config.yaml
num_hidden_layers: 10
hidden_size: 320
num_attention_heads: 5
num_key_value_heads: 1
head_dim: 64
intermediate_size: 640
vocab_size: 8192
hidden_act: "swiglu"
norm: "rmsnorm"
norm_place: "pre"
norm_eps: 1e-05
positions: "rope"
rope_theta: 10000.0
rope_fraction: 1.0
qk_norm: false
attn_scale: 0.125
bias: "none"
tie_word_embeddings: true
parallel_block: false
extras: ["capped logits"]
init: "trunc"
init_std_qkv: 0.0411
init_std_o: 0.0
init_std_up: 0.0411
init_std_down: 0.0
optimizer: "muon_variant"
learning_rate: 0.00671
lr_mult_o: 3.0
lr_mult_up: 1.49
beta1: 0.95
lr_head: 0.00673
max_grad_norm: 1.0
warmup_steps: 200
schedule: "wsd"
decay_fraction: 0.598
decay_shape: "linear"
final_lr_fraction: 0.02
batch_tokens: 32768
max_seq_len: 1024
doc_mask: false
train_tokens: 312200000
max_steps: 9528
dataset: "wikipedia_en"
Each number is 500 + 25 x the weight over its row's rms, rounded and kept within 0 to 999. Layers, rows and columns count from 0. Numbers have three digits each. The size before them is the row's rms in percent of the matrix's.

# layer 6 MLP up, 640x320, rms 0.207, rows 13-42, columns 0-159
106:476525448482530487516462483468493516420509498498528483475483553460506534467482508514480463519519457492499481481500468493523475531512526515512506515484493481521477568502479468511516495511473506516463495515485508547477511465494492485523479532498515493473520476509482454520485507441485473526510477476493512471494507477477491477462512515473476452448495480485523485499513485488482497473455498490505536551543477533479534515486503477442475490476474480518524527498497501475477467512504490
113:471496454474507548482516498526482486545530489548491507541503466459526458528508537520480483467507491491473557495496466511525510537480530510494519480496535464472519505495432501477529534463497496505496505548472488509475480500529470492483504520522510511531490449506482497493454486496487535518516523523481459557501505496519481485513508531522544497450480558515502508514502508505490476532486471486473499492544488487554504488444506469493519532502450503518515456555518461538517519457493496
112:499505498480495461471502466488498532475523535497548464464534482474468480515486526477516555512503517459479480462477478473500549496529528482459524526532476466522472489519525495461520500531510518486497441475504494477482473503483520451480510515451484526500520474516509469464478511506484500477445473510515489478524471465526542485425480515507506521516533490468474478500512527499502501475553522484423513507498512503488503508487525536494511501501506447477477503492476511514480537503496462
122:539482486505512516515480544504527509457464504516494519529478495455457507526487448475468468524497526476530495461493522514461470499498470536507494485485511553519497506487512539503501479522500500471484463537489498507531503473484498566476556484523538492534488487506520524485544474492513517531491506526519451537514510518514506540427515504489511504503480472498494514471464482479523489506533557498484456485539510482518446476553519515543522504460514495502529504470509472560550481491509521
096:504512492485525463517509465473508479468490509456511560564482548517526505479465493497483498544489479508506501527489509527526497452504477504483507507478510523517495513508487479457508531500503543479495471494487486444501456510508504494486461462467507475526508458518520507486468455452518493460540513507469530470490459470522494510532481487489504494514554508530504489500525480487535481487483472506539485459544499532445453532469498514483536539480551510520509492485499546492505506489492501
100:488516486455446498531462520518549482470534502464486475511490504524503465461497515471524464513523508511465479520492489524572480545488508495500506536489490462506540499504488489495470501530517489490504470460480482508538511485504465483537507479555471501500492510505506474538464492513504513479543481469513496500482478515513470470507490452499510443534525483471506483513512494515545460520510487504500529483517501501465495504474548490469519501524488488485552464472502512512541481495503490
096:472517504533565488518486497515466503471505531569474471483528505480500493520530514544492496504489512524498531501516484486481514508506505500495481490501460450559481501479464517471489531481492525480506497484518466470479525516503472518505507501484478446505511493481520489505530502533499485538473536503537543481487426525462519497505507462487502484526492479469514587514574571514492502531498488497522485528462499536531494504508506504523473527500504515472489495506504470502443494524526507
103:471505514537481488492561460510476485476481489494501487518483456546522488493477507492519516531474489521489509476503556479511509479538496518483550493529474462485514542496540458505470537480487513489512491519539496480467444470478474488506439500488507485491540492496512561520477533510553489482506515511480496500493484508494525545486486497503505515493511486520513504525498489463477506480495528470495527493512494457531445501493513440442513505469520500493547512501577497509492489467515486
098:486466499428564433529504522504474507512480524506492496496476479478520501499502462479523454517480522482517483490486472535508508503504479533473450498517477500501507485473513472496476490473491501513506499518461492509484521442489505467504501513537500463479499482507478491534508496502478476512496475486540498494455506503498496562498466459498516492510481485515517465442486508492480501494491491535519509523489510465519498506505483494479509491542564547516524519504497474475508475502432500
101:481524501461514511490501490510510497521470515498455477492510492495510492531498489479476494493462520528482531502526472471506529510565494474493520483517540553480510500464459538468516486534500480493508515472496515502498515458490499505475510497495523478538500506522534558510496492511540504508457481486518467488526569511503514468491467528526477494521451507443497429484500454538520537507451529480468463490508476527492519509522471514491481474496526515463462498533489509501478489504524499
101:530481486549496474486519501503498491517536533511526549516507520504531540518498506494536520506512498463491490554532514439476519496482478530505464512525493530490542506496454504498553495563501497503469523527539498481490514449507475479485528512488503532477464496499490525488521501535492485460479533472503456455473446469477517498521558496499517531499507506502529461488496502464490478472483486483515494468474496513500506504475494511493468510500487465495490487451506514515496452501473515
113:476501525468522504525471530484479493512495505477499511500531518472474533472454489515451511528456518538500511487468443488512506506490477515508518501530450531447473540472522476524472489496536508501506514501514521524482490509487468459521486490485505498502514518561537491478487523535530546497480486517502524509542510530489518475504446493524498511513482530464475513484529468502484535507488518522485493506470481462519521497483527463519511452468518530511507508547491483514503531526501476
103:491505454482442518438469500463529492466532536506473525494516501504498455539484526495496480536513511480463522522486542526513462447562487490527476495471546525499512492514491476520485513538546518499504493501515497515487493473506491520540475516472527535504516476461492494486509511499506479501478485513492508507536536492510512513462493494527534494510475486516521476539480461500503508463495484481518502450493483527457502518503528457521485490485510460461488532489531512482478503465545473
101:480476497491500514482489535441537517474501484471505480472492512491467473514505507492522496458501532474501461513474468527485513511502492506510502502475482514534503496488517507429510483500531519529484523506480452450464500547538513496516509469474483546486503499525492513521502511522478517500505510474494480551524501540513534490524481543519519449479533484549456498530521444522492485519505450443443544536472479513463486500479514514481553482506487480502501472508491542468507505494516510
084:480566458492471481451540484504491462512497536551511466487479473567464496519425497530514510483478493516520466468535510526519534465518483511535489524486495484521529493522516506518536526439526470502518491524537527482512479501479542503491486533530458491477490480515493534485496488479520445498505479480524483481490501517509490532510478497486519536512512453467503511484488493497512517464490495469495476546468512498501506475480523468516477451503508477473486499521509498519490503564484469
108:516525504533492502546489498508495508484523535536531494527504513462507490520473476493481471521467484491481449467499477522468514489497483498534488485484542489501475506494512528546498516481496537506492512471553488459449524522494531480531487496449532531478470501518491509491503537520480491521530472516478487504504503520487566500528522482518492461507512498482505525506498491463504488526453483508501483525450534570521440516517507494513524522502497508519501482476519463499450447467489516
108:478530472518517523544506489482487510567461466526512488501525488509494487535509544490462565513519522480487491484441479499493440495494478506478477474485473469538481502461530535520505500469480488469485534527498486485501494500502568540492479514532506494512465466477504477454501490495502492508470507490494505515499505456553488520465473502513528518463458486521515488457526490485486498546560526498507456483506464521497517499462544503502536476479493495497476492491480484498474437509469518
099:493483525520524520488469468504493522500472475523561493530490470478518525506553494516460505493549517493467491474510436448469529502495530522516511497554531500484475542525517504535514513484529477477507506520459476518512516506434504519474519495464546517502522512474532483495467555466536505491515532460505515556512500501500528522500511526499516488562492495492543516500497518480484519505550522504504467509493487443522493486482475489497541562507475453514462452532527507505515470512542473
102:479504477463440473487520519543522506500575558492461501494534545509489533434482500540508488475499516507474494537516486475475496515459494501486501502467488527506520522494498498510503479518493494515426529518485499466455488547496523461540513537501498510541494494460527495495462509523472538598514525510485471470475538472480501513519505486503521512490515495479479539498511493529516500515510496504500521478488519520498483505552529491495480493498542487467501483449460526526520471510498474
082:497519479466476551500532499495545551511493535498525509548539481455542546543492498529504505487513488491478497494493502500519480500504488472531493486523527491545477492488518500517490506498498504520513484494454469555542515492500527499490500504495521499505551450512497494478500477521528499522532579471481529509454521453453501472507457488478473466504521463456495518544482468519491517504482516498437521499533479511513472530504492475499503494459564509537526508526539479517465477519479492
111:518461559502470470463505548508487480498537496483476471508470476476521551458506485478497517510520466520510519533487538517484493555476530488516467516540495513479464507533524508504488514481488491487486479475510519507503495497479509495499522469524458515495508492495469503486459551517510541460517533468486478483503504501437474506457511537508483479517542492502459523475482494503483500487429529485497462537489488506495495517490512476492500470494475452493495523516444495510516500491521542
100:493504519539506490490482503464495548502484449490499506506454493509567503521509529461496485538488484507467485517513502490456490489488486527453492548509499516517469538459517492513519492499502479466508551494517518527483551477455515542520535509503511457472509479469480494514495472465502507465494528490492550523487547519530537493466493543523481533481446524483536549485455518519464475488472520460511552516487492503561516518523488498454514484515515502533481461512492528493460530512515524
105:540503555487516489494515477490510498497528520533510512510514532468509436496506517478548475501511502512469509526468508468527522514522480511538507443539487521500506524452452519495525470471483497506542544489568525459497538546498519530536504506473494487504506527502502478505499507498478496527470519470516510488470512477512494511488484492512551495511543495485516508493503524501520490469527538521474462518509488499509505512464487519528456478505461543515509496532512515488500511499493525
106:503504487504472521525538545441477499531498520484475506454433540512500488516518513493475513488468496509489493504491470456536535481495523504478480518453504486505533556522556509530488517492531515500481476530499483518484540502468526485520468501526540505504515467524507515518505479507516468505490493492514491509453539525496509520524582498488508502536506483515515533492493495489526501508529474476557544500525495493451479496475495514538458507475502528462564485521521510491525491495528516
110:469529493491512438514580508461494512560484483534520478517474484482484528508489501524517506476529492479549535492555498455488480500500518500506533465472451493455493515503502512448478533501501522485498485523449520525512467476496509452498527459525514539490485512494508502467487524496456507479502494483524468460500526517490496493506494495468503561526516486483482495461503504497504464482515490509520517520497498537465500480472518480482495487483533502501494484490524483480484469521448476
104:514505528464466566523497481502495485528494527517511500517515484478492457521471534528492459473459524493466484524560494505476437522481490480497528482488524532482498504513495519521510497532513529459485517533496466493504494513492499508546484456515497517443454487513457514525501473477540511532518514444502494471484465462460464465460505516461488473514460523517517540504501495495563491462514472491505452451477510464459493530465491519504521519456517490481520531496502483509508466538468499
093:503531528482512528496499464492521527466512477478462474448523506487478487545489494470477481499504460518498519526493536494469498534521496473499514493523502480433485480540519459509534482477468486472535478514495502509505482537493509538464497470532511492483511542484482488495509538515472541531501527499514512474516517475475457525535531509465500476484468514474474528512496458543463495529527472511461467489487452507582509517496461490492499504508457482524512516523461510509512489510505512
103:494557531467518500456550507528475482509451499475467497475510482518503473517514542439521485514566488480505475492521481496480507502501499523463492471540472507524503485505517465463489489468479504505497496481474517475516525499473467526458506502508502484481474475495503489505529496503444489571518519504489490506525494563541507492470503478508494498518493496421505470513496533471498506513522508491497480511495540484475505489528511494485512481534503473471496558500521518468522462548482546
077:469449513491518513521488507529494512510520509496458535467507496521499477505488518524518524497496490535466491466478518445486501521464539494504526501457495510532491550502493523429509508494536501483484477487483497523479499512466499515494503483479500509483499441537419457500532480503521460477483495487496502529460493521521521470522460503492530533513519508519485477500518523474507536493502509496476514496523507494496477486505484484493458534434481502476516466538513522529459522472517454
064:454481515470497480479517475503463486475432464501482501472492493521565519531505535515457506501460519495482457517471488529522469490520496511507508501474510501512495537498495543498485505528493461471528470500514525510520479506444494477541511498469495504501483500527514504502526496506483500490502476493507504513537445510497507496499480503512489458485496497487499502526511499463523491503479521515449537520522520505480468465474470525508497487489531526499520478541484526515504475589495488
# layer 6 MLP down (transposed), 640x320, rms 0.0928, rows 13-41, columns 0-159
106:509504483498469530523484510519486518543506514504491504505513545527504443497518471504507499531473502486536511509480511479514490476516533509506495463489476479484478460516516517508524394495472476489510457504494510518470491495478515501484527479475490477533469509506513423492483526480536498493494512442481506519506537550510528500550455526535491431493519478493539468483510507522516512526475517501508470514491487498489510518517481479526483501503454525553484472474538557533511504489484525
113:484507481504519464461505496467474496496543536503465458456499488486460505498486542455531538506495492503475538492487533506505511489469498513506536491530491515537498485468475545490471475506508523482464503536565485543541509546523476516551540486469499507499503523537528525492504468538513481517530527526524511466510465550507511512505493519496502478464506512478501482544535442487500492507508533486475487524505491499488468464513512534439519454461517517478516498507533501489491477481473481
109:477483522497502514509495497479490477514501474510528505478498531482509486536530509487502512462500532460522542502528501437498485522513510458546520461499494468516492507546532515456521558520516497472452467532542459510511484473520496482521508566511503532484521510502516541506502515497545536522485510486444524491483500535495480511512521513450496505484483455518497470473472499494505501496510530565530507488443488502495486427480527502523460538463472498500521471491480444525526494473492474
116:520507528523499527528556509524484499511474433527531513503503515524519506527499513524506506480481512506551526540488512521467515530476529536540499476479492478539473518486510520499495536479500479537525503537488466492497515520484501489480468505491483482474503541493488502497530513530521502449494521498500503508471521565488494503508481535505506439485450466558530492506469531518503518482526469440491477463530514460444467467490475499475542487476492487489473519520491492493490501503512473
102:494474479489509474476490495510490496478454514465496494515537506457507516514533504510494480538489536500482505478488468496497484474467473527441474515512501511468532502530466513479475472508512512498501509459512446544535496449504517511528464462518518492486515505458480476492468416470475494529486497460496519538546479505517517497506499499525487492499474474505469514521533491525504500485491500507511480476467485481542514514518473556484536472537491499498497519482502519474488496515509479
098:468496512500433532527530513456511523541458562480513472448510527513458485467507477531515492555503470492516508510495495509449554465494526468475459486504470510478529484536473563522500505539529519523477492486502487503497510465516483486520550497487486495505469494481503527541491469484500506471541493525468496446528515511558465509491457489487551490521552449474473501481489486483516474485548520516519494494465491506485487492452503529469450499533529494496512495514498483512492502534473524
103:515474527504524526515455513538495419511514485522506502508483501550487509513498539548488496532506527493508532549512554533483448503518527499504522495501523543499478482469481536509520476492535517486505481562487481528493522488517479513495501472475528506506491521511506543464515483532495474500500479472496512527462469499466519497489532526481530550513472511520491523469510467515486515486490550465521491496531530506532489513433482478509537536490431486489531460505506471501492484519476507
107:485512480496528493490538494527508525569476480469515482450507531452418478512500522504544524494492460486489509489498503496528526477483497548477496500500517473474514460488519539511481479547539494499512548503550526512458520540516523541518522456497542507504499498506476527550530495494511502536496520487506481514441492557500518478484545508498446530511528485507504528542507516511515485550465545508510495506496486517511500468563531507463517532483496482479491508496445495462518527530512493
096:536506501523502523466481509521506501509477497513499531484514452526456522518521528500478505528517462516464544518505503511501517482496487553487525504518528443501523499498511536514440561520521495540515479502503488519476540507479510554497485468544487477516506494539499496546533491529497502557501476492500531506486518488536509528458510501507503479506497513494434509481498543489493491481496529451473478489494492448489495530469510510493494437555508476532501504536533518498531526517487541
104:495499493509454540529481548522525486456543508508473435506466521484516473498412495496502503498483515486505544501514498488503499479491502479518522532497502514498517538509541503490515529509507473504526503515534474465472532527493439509498510518510496495485505503510520480498527480489534489516501471514501494552512517502530490517499454510499524473481544530501506500539460531535500473482508533437493496518476480467500492512492495456518498493490499552486494531467518527527478532536541463
101:481519474504483479504487546526480487528542484534491528521492493435470511505512504473507524499486497510455478501491514490492493555524508492496492543490513531501511493487497465499494471497523495506508499506497509478476513521524478464521453484486505518443533515486485505467503486488504513502486536511555503465512475472497516489439511489521490466518563566502474533510500491495519497575488510473501498502510490472537492482498479497518486483491521427516511500510518493496506490500517489
076:487517538537532489489512484507527480510456508540510509532514498510492481536509526518502502512499479498468512481491523495519529511485471503486501492506495532498486493483461377499501325531499518521511519480488461524482480473460525508462515461471545486482478541487472503465487508518484498501497499502527529508451481509499503547528520524486526478493532516527518542540514504509520464516508498516461505493513508520491480460503537512521494518474499491481509487478509520537505491410485515
093:489509481464548497483515472505517545552511517513481508460542522474484557517506529511461526521485499527495429483476465497474484511518483516511521496507491490540508498499502540484491496481544518508500488462525477505528533454511528443507501483489475474496496515558479534470527476479475514486535477509544506521521523508500515504482494538543479502462506514467465498475447526496490508478489491479489513480520533484453480542490514542498460506458503521476510536544495475485510493488451502
110:513475512468525504513505537539409517510514506485530549462471518511503498541489493504431479465500504496527542507484479486511459489485509511464507520546494516486513527501471518484479502511494438519513559467519452496471528493486460563492510485539521490509491524473481503472462497516487497481495479450451501508500495499497514502492510494448535456546486503532513511510497483495479523472495536483526508513486487490475507502519488499512504494494498503516529529458498487502482520490565577
080:477496489504488521512510491508520489491491470486481500550486510472479518487526483509505507467525520499497511514479483505524498494524499504511501528525455469462487481514468600528446596579508541496496536508535473512510467511449495494536529494514521530446534531495490534506450519502527499500510460493496496533510489483485477515488479483484512530533499465525501494573497482490487521523474505532500523473534491511544484487485500484507542518525524479522490516471496464501500461576497458
106:532503473506554499460499473501477512450500493521535531496502507477514557521510510511486513506457491514499501472490481540502481536536497524507575481473505498504492522464553479526476521471458551525534511535501457519514499497461549515518506480544501457508473522521478550500489519501466501512508506519536511497522445478504470532514483508446494513491525492486534493477489490487514463486494506493538488510497501517527478509503524489506477465505525503525538507452479499532564501456488523
113:513517534491470497511553473491531536482507461495522502519474490539551492549495456505512542494485468488521513483515514520481525485483553525532530484537472511489478509477514513535511453508475523480499517507486545471462461512536519483495523497511556513508525511526479457484486477467520480468494476472518545430506510504505482488512510537522477569492489475517524517483485520471510494538477493512486534497522501550489457470536500514518505488486464546489520457488513493521527497507483482
084:473503535522511522489470494524514480562512493507505490509503458473491519498488487516502537492538430492474486508507519521511515521509455507542477506504488533496487510472459545482460546537494458492517556481512460509485482484516515464544462484493510460486507553516508525544509478489531539515469468490567519488494533495500479523482500524484466447473549464469472494511531453499512486489486527473493481510516460511496521489509519529485511500455500517482490531463523565476494485517496537
104:501486517477455504527500493489531542515496473478509493466506483497455545477481481493513521475495475480489511485464487498509502518460473485516515529512500496531506471526469509477510458519456524490457521488563530462500520501468557497529491511522484484556506478528487499515474490482464484498535538494448483499508523511499492490473470482418506523487459561469487512486452534475498469481496502497559487511519492501471530434532515482555481484482535474488494510541490521480476521489497515
085:510486468531505524526505467462480482482491510534518508541461485500471534500483542531456482480489487501472528500470481508454506474464545526512498502528495515519475453444482394483471424535467446519525505444458515506504502505493477463522506480520462473511497477518522542481528482483490480520459476468465483527507464465507492517482506511537504499489480515495495477471516496478524503528501506502540470539521518503521480489529509478493519543492528496473492505512465511496515469481506520
110:512519524490499509513466497478527519472555461484477519535509506464516513524509517520468526549498515513515499485489487495496486485514492562486489498480584503472547509490495453503497483520473505508526530509525531515502495522499516512503493527474461494515501513482480518525495504505470485497498523537512464488566505498537529491514524544524470516524502499510528499464503490534533481482524478500505468509510487487527501498495526479519491496505501486513530518497532526511527503444518446
103:465495487518492521464505533536514483519492487515475510477508463488532558529511507534521504498529524475467449494518494509500521482535453512497495499501506509506537477486511472488477473506490514500519461518481456488486549501554481500484459462473510471454494486506513525553545449497533502560557481531493470512551527485524464517487515537487493498523577531518510474510551491538492524500520490487455489502482488509510536496501492559502481539513518482494519475509549557477516501444481489
106:504463533498549525506526496485493503467469522482526504482477487509466504473480496493555484509540512512456456488495492527493502525489511494499473532540496469499516564537490570517499529510517491511525498477549535506490532529503506509463529475534502501458501504497453510499514484548539498520513508479549494495502530483507458488510516466490515502513528482517462501501543501505560496500510523515530498475513519512469511501460532560494482515495499510512503506525500462490509565487481555
105:499482505479490501535479475518513510471482465512485574460458538499518499513508505466504499495488528494538500494477487442519491489480503502488518468492516498489484517492494474525518489535498515544485490531512518488458551485494512503451460510520488497452470521516462498530512457523494494438493501487521520511451542492484481528487508507498528514516494524517465542518458486485473483502526509484490511461513501520445496471501529492516516525470503486540509544486495476520513508518478517
096:510538498493473474486508532520501458476455516474475475495500459482518475530478543489491491530476485566494515523518544493528486496507520508485525522510499475516540511493523531480506549522485484506518486514435485463470534514536476496500508545477493443536497490468541469479502524489509473528493495465551510537490510528474500472489471543499492499487471540539524488522503551473464527497471463516534483499476516493527509537484519485511476480502443516473516554479495532463505500509527499
112:505507463493489485504495496502512520521519522478496505503546501496488512495482523482459520496474517494482544465500526490480480540516525507471524495506531486511513496468465461509467516519518519496506546505468515500524508520496486515478542476529507463541480525514450535539488535523520497453488521525527519528510489511482488504494532515463514511497547495482493535509496466474529483526502520486444496555533479503493511475485457504560495540465452490490492505523505469495522496476498540
091:590491493508482510494573481534485445527484504536452506468456536457519481484490481578522532480491540489505497513529527469481489490523485507514501537465509517512524466524485479460495529551492489495525481504524524519523511477498481455453472533525507525482523524509475470482556480531538538508472468511514508508509521470534504499476546540519516470475491507491505507482523499466525472515500453468472451521499492477483463538446501485502503508511526500472499495529521499502515499470456520
107:449463519545528529480513527505513485509508506473483505510564493461492498436464508459501490523468475476479513534513512540475570510508475479508538488495505500479552508458545488474567493548481480518523536511487458516493554511478463530514479483503494522513511537494479497487511511514464537491481552477491473471515491516499456477509526490484493480489511501440500453490513499491516505481491530497548503458483495501510489462492514487491507497475530488476523498501520462515499481519527520
086:493502490534527494475490444503497479518513513498521437498450470470506479495489513477521547510451496473486484502545513514521475523468509488525450534507491481497479488526510541463497509481493486480491487477514535500527484480508460462510537492497485459529497493481501509500486505484506499475524510449506482534550503488484487486517535465536508516540501478489560445509506460475553469466494542486486501498470498533508523468529460542478469538560520492525473453477480475502460515474521519
# layer 6 MLP gate, 640x320, rms 0.193, rows 14-42, columns 0-159
113:539505500528461469503480496509528525498514465458502490506521503490556481490510470440535491483491470495504538488505448499448491468506510524484489499480518507550502502511526434490482525472508499486469498480536492563580460467467524463485551478502502471550475517527484464518510501491515518515521507546490527519516511504542459467498490494492500513540503512500502473472482488479475512499499525526485464483497495486483494495470481510506531531456516508488447490531523512460481532500514504
112:462475477526441490495496518494542505510449489484523478449500445487469440497507523499512550493474493525489503483458471525473474533493516497450528530524480489516510500542501537504513494510496488543493467508499486532485487534498519511458506528474472563460512526494529490496475459496500514484488469494453466513552512494505529486456513497484491529501500522452482530519459514516527466510505537424483532488555490523539548478518486486510502493508512486504450478484506510515507492502506478
125:502512490522509514495521514466465517522479533527523494531505487540473519489506511506541485470491559478540496536506508530468524512505516550518493496500492496496517500490523496529447548464504504469501449493560487481541510513515519475489521487492495489492490499481530474484485504486551519494489450467506481525524475507425530507502525490488498522523492495496525477495540477499491492462449457439431493477517515507512453545534490523503472462527503476521533519498493479475506538515503522
094:500486493481535476537489516494472523491546461475540494458521499492444502548514510482512502458492523455526487464483476512539493518512501533483469519505558507521504492570513486536455533468490520541487497489533520490481547507471487488532518544509517498492489527512501551477495524528497547488525491486461512513487470554466475577477490507482495503465484465513473508524461528528502452528472486473439512511468493486512520480436532472499497468470516475485538501526471512510501511482476491
095:506522507480564478464494513475468506490485505520537517469496515516485499515499467452523494504463487476497502510497513475462493520513526499519492555473490525486516486495533481505504475569505487492474505508459476508504528500463475456503493526488505476510457518527501511480477534501512475495533546513518453554488474491487505509503477547476499511504472466488509536470527481478453477514507495506503521464502531522505492508432510513458469518514488522553466510533546495536515506509485502
097:478473498494492547545484519496519501498487507523468507487564533496489512490491505508550472496510538520507473464522468540506501474555492496463541489476526529538451523529552474465524529516546539497499472504448486509505480477523472540547486483504476445509512491459502484478524512485517528502522448497467491521460469532504548511547520492486532539550504504490503505508519465531494499495532497502520528505516494512508494505452511540496510526476492479467503512516536506519489531495529498
101:508500473513493474499500526467494507517492532493508527492506514529508526499522486406487475472511513506476506547455543531510485500495494490547496482473511496512497512502520489506496514476484544525512470499491500504491529502499526553480498495456465531528467504498517465504522485487498516496553509501492475503550520483503526495472483530459528502495511486505528530572523492464504515519500488513487554500503538498500517513466504506493520523490453499506462457499491468505494490430491500
090:527503514487517518523517487474489526499496518495474462467545503511476493529528530538473544504483496517492500473459494505495483492500550555510466511478493515527488453490452476471504495537486500465498467513508475561548471463520476474509503522485486511525461515461466537495535552561529459496506482507493502450499492487465461532477468544495486482517485488533509535532509499495510491480452532471507510458569461531522443499540543500519502488475524516512498512495502506485483503488501460
102:509479504494520488467485488500510482484517499476551500512510498466524490498504495489516468512431526481518549484464497505504525514508541478519461501520493512475466517506450488485492545482548521491498504510520477481451542478472471531536513517523488544468525518475526501475535538521458495495534477479506505498505501492477447467494513487487521496495444510497520502497513505526496491467527477494473493506512523541491497515468555480487525494544462534545503507507498511470506514481491451
101:502478497540483446455517520494494487493505526510544545485520522510522512526504497492546499480489503468518500532553500468527525521465487490478475525526467493538529509506468482472531491525537494511536531493538493504508497488477468454489506498505520547492497495464488505565498484500548502485542509525517504461503466487498461497552507460508506512521490508443495522533480524560482449501484460518527443524479501524471519499502501495481497554476513484486506520493501505501519496487467530
114:497529517491542509521472524505508487534510533469505527511537574477508552497484512519452505507439502503472495490490467484509497478502508503478563517540474508496490530460525446537508492464501501510481477509518513485515465486489487472486489488467491507489476535511536498487495473554545534512466515530508533545513494475492507469511438527536476509507431535491527511532459483497487505523480485482480513493497484465535523492522491448490486493488529545501467494512532496530482521500477498
104:498519525511484498460537475528501483511507495507486492513519487531464497442495506562469478467484498463559533462509486479480470494523532502545513507539515523521465470519498517474520494474492458515505490510465535497491545494493490466493426508492511476538459558496465537499527525502517510491518451524520543471496492508476496434484430517500488523483534528491478516499450528507518487502534468439483489525520516489493500475496474485511525522486557502496500520506536525520505512529473532
107:553495486515525476530475481498519506540476452493537516455521486514483502498503518477466506534473480508519483501496520508508495503557496534454499529515491523500522515526521498505461550517537521536492488492455489435472477504516507478496477471449482538478492528507485490499488507458537498498555465494447481521483501502530499485478488476531490474495500526527520513537482481463524535507526518476501502494496487446483452508483557492456504487525489472510520530503527543496479501483537468
087:531515495417524489517439451518510475512478499495514514532496498518452472497508489433483458517483532492461527571485535495523459493444509507482510507453525483499533502523488472440491538475489487498492494543448505513537476507558512425462475499480496482452516481521520505487515512532481542526517506530550508546529475516512505505491507507509477503489505517491510495492491495489490482507483490490514484518484489520453474470558514491525487467538497506496511469491514488541492510504476516
109:482433446486511504518517493523492524481521521546510474492452541513458573468478444517466480519467464480525501506520533512504509531544495504485522482501464526488469478451555524512510497510502467493501485513538532491493495484500536505559538518497511522515497507500497496495549517519504499471487505478492523501520488486506517502528502508463482461460474497484517513520501481452507534494465522461516459504506500526479430517471526474500485517460468469457473503462479494496503531470530496
106:473499492552449528501539470488505491487526485531528542514508494521525517480477499466502515483455486524526498484466490467462500518496485469477475476504489464532513515505491502529535492503510500539509493481539533471505497512481450517463524500480537472493452502511453480460457494465526515490554468498483494554477454489526502519510516469526532523465472486513501483519437476520489532530500541497487514466521479453537540514517478501491487490493496484483501525506483486484486551536516477
094:504489493549497491505566494505498466527439538486484506501454506498536498512455548542538535475476514526491485521458541511490466456518524456481486471537483453499504511506451445455481481489501521491465493498515521513469512523504524522541530483508504490506513539473490480505522466483463493532500493521489501448501511480503484477522500532494476479529482497530482495544473526461499518483470505496481526519465502522472507501508478497456475493515498549523484477498509474511493492484492503
101:465524438518523474436496536502476513498502516535492509526527507516509465493550529481471482557509511485478504480480514468529486528508519476480549505471505474501504527495471508475513543497544464502507475546521446509453496521489521489493475555505511462445480572478483480496501522517578495514488469508499490458459494517495531502526495558531501479508509455531485482467495532521475495533501491478503457540446510510481504480459491526489526494516504503464508481523501488522481494493492503
079:496475496473531549501498468488529554493547536477562514514541562514500544528490460455455505480510487486516527495486500446502488481519504498526507511477547483472483538505503519523503552480529481525497520500521511470500485528498528485524501481449480520474525527497541507436471489503496515446509528500501484489481487480484506472532533489486505504497519501493516498519465445501477464472491503467524511460422496501539510511507476468536475530498533450508521493496488506513474506435516482
107:472522509464470488477466492536550556502514515494464520485525506484495499488479481510502494508501533475508475491482474509469485488510491499487493516496573507489502500482530507469489498524517520495510533537501485490494487467492516495503556465494547508525509453465510492557511488476466465455484494463490515481468514521496549500485473476471439470548478491510513470521495583443505484482508484512509526539516535502471476491487502485552486481497525488505483519448494483509485508497474488
102:498471499529475524506495475524515550482504480501530520500508549521547472508455497496466492497542473493501483531461531506442532500490484484492529486454518515494477474509503513558491531524503474524495497492503477516505537480482499473467497496505480494498510479503518506453538472487522488522531521529491467492501530511486518411538511477485502514513501524516495508500461492465565479518516505491480490535500498525542533507503519519550522486538545487452458518506505510502524541512507491
106:464511453497526499484479484500476510529512482466502509570545477507502486456470549517498460431455514479496481477502489526481457471528512490512542519487493532514501526502523473505483473503487490494530503496515468487541477451465502467507497497452496489512465531533485502498532500520479463508476532493506533507502477513511551497507500554519492503509465463508459487483507505521454496479506504484546501472530509539500468479504512514556500494473461500455488515423487497500511506499490483
113:495526445489495483511515455486519495534504504480497518492526518441472478497500483526549490505497528532522486514501536497491542545522505463489501491472514501488471527551505489497499497478503496453539475463479495500498478523505432481519483545524511471506507452483496522503472503525496500504494515500515515479488553464496484508513521445463536509476498515499522540484466482484488454486498511513507562502518498480514483531513514508494481480492544515523503492511462490529498496449483491
109:516459533525507515520524506490463553500492519470483500521497502509499509493481506490442497503477506507459435520505495506470480493483462520533474483539496444462490512499469475549496471482526513518472491491539460532493544521533453551482459538501523489512496528456486482505550495523515500517483511500477541515504494502567512532526514514490526492544462515463556483492485475498516482519514527531552478448489478503528485477489507544505496505522465475510481511489459516458505506505495515
113:475486547465517509515493497485511493481501514468477496509534528489464507511494495443497468485512501515504520466532447475506493512499495490516488508493539486505497521516508503519489509494499506494501483460537496516528500531458501494485562493504499526531509510472473487511487489478447546472530492477485467474500468546456510475497517474482474486467460516438441508512467518482500497498503505523493496518533495492498535498495514498509505492509476509506503528490511477455534466493489504
086:479534456506485499501506547525489482531511508507553545514465552516483514474498533502517520485509525486468488540506480487486486492514490513494478509551435532502479521471489484512508502506575481519515477494524505497471498443515512536484542493474497491500528486475509500526516471485494467457524487535517500525493485514488546484474492509507515525521507457516484459478502514487449494474497482504527511541475472493493519483497542498483471508483529532535507474507561492484515555472492484
108:511515498533501502434483484518502507485481506452478511514516491501566508526467485498506466536501479492475491545493480481450491514509515488472527489524519531520452502497504483514498529519496509518489536531473491526523554501478492482510492498500514476473495510456475481476460478514532458490512540472507481491488509476511479450506547462477497477452527450447497515488469522552452513513516482477542499517468479510479502454529551464506499505520495439493487531494518464540465462508554480
078:503497520509486517512498491492504486507539492555501482512465491480474540503494479527485498468547500493532504494481483487494531495544508504478485484506498486493497516504525483465543526536510491526483498487504515576511464498510509489515481506525487507450478489516522483517487498448542504490527487536544520513541536480479456486526523538516509478500500481521556485481505452464499496500518495503485488485486492510462549504528497523529527492509481471518499525462561479462495477503503517
064:463480447493502471469506493516470515505493487508518481439494470513518506513470525515479522532471501532501490480541454519521487496477493455494529493477497518495475519493489505490447445556481479452538446476484498477506529502446487490481495475469465518546479460487487506503532502467488501476514521549557508490512478472438496525510539501520489528542504484485482468510508503473539483491501489552529512513517525546506464500551497527482495494492503441505528479508504530491505465558509483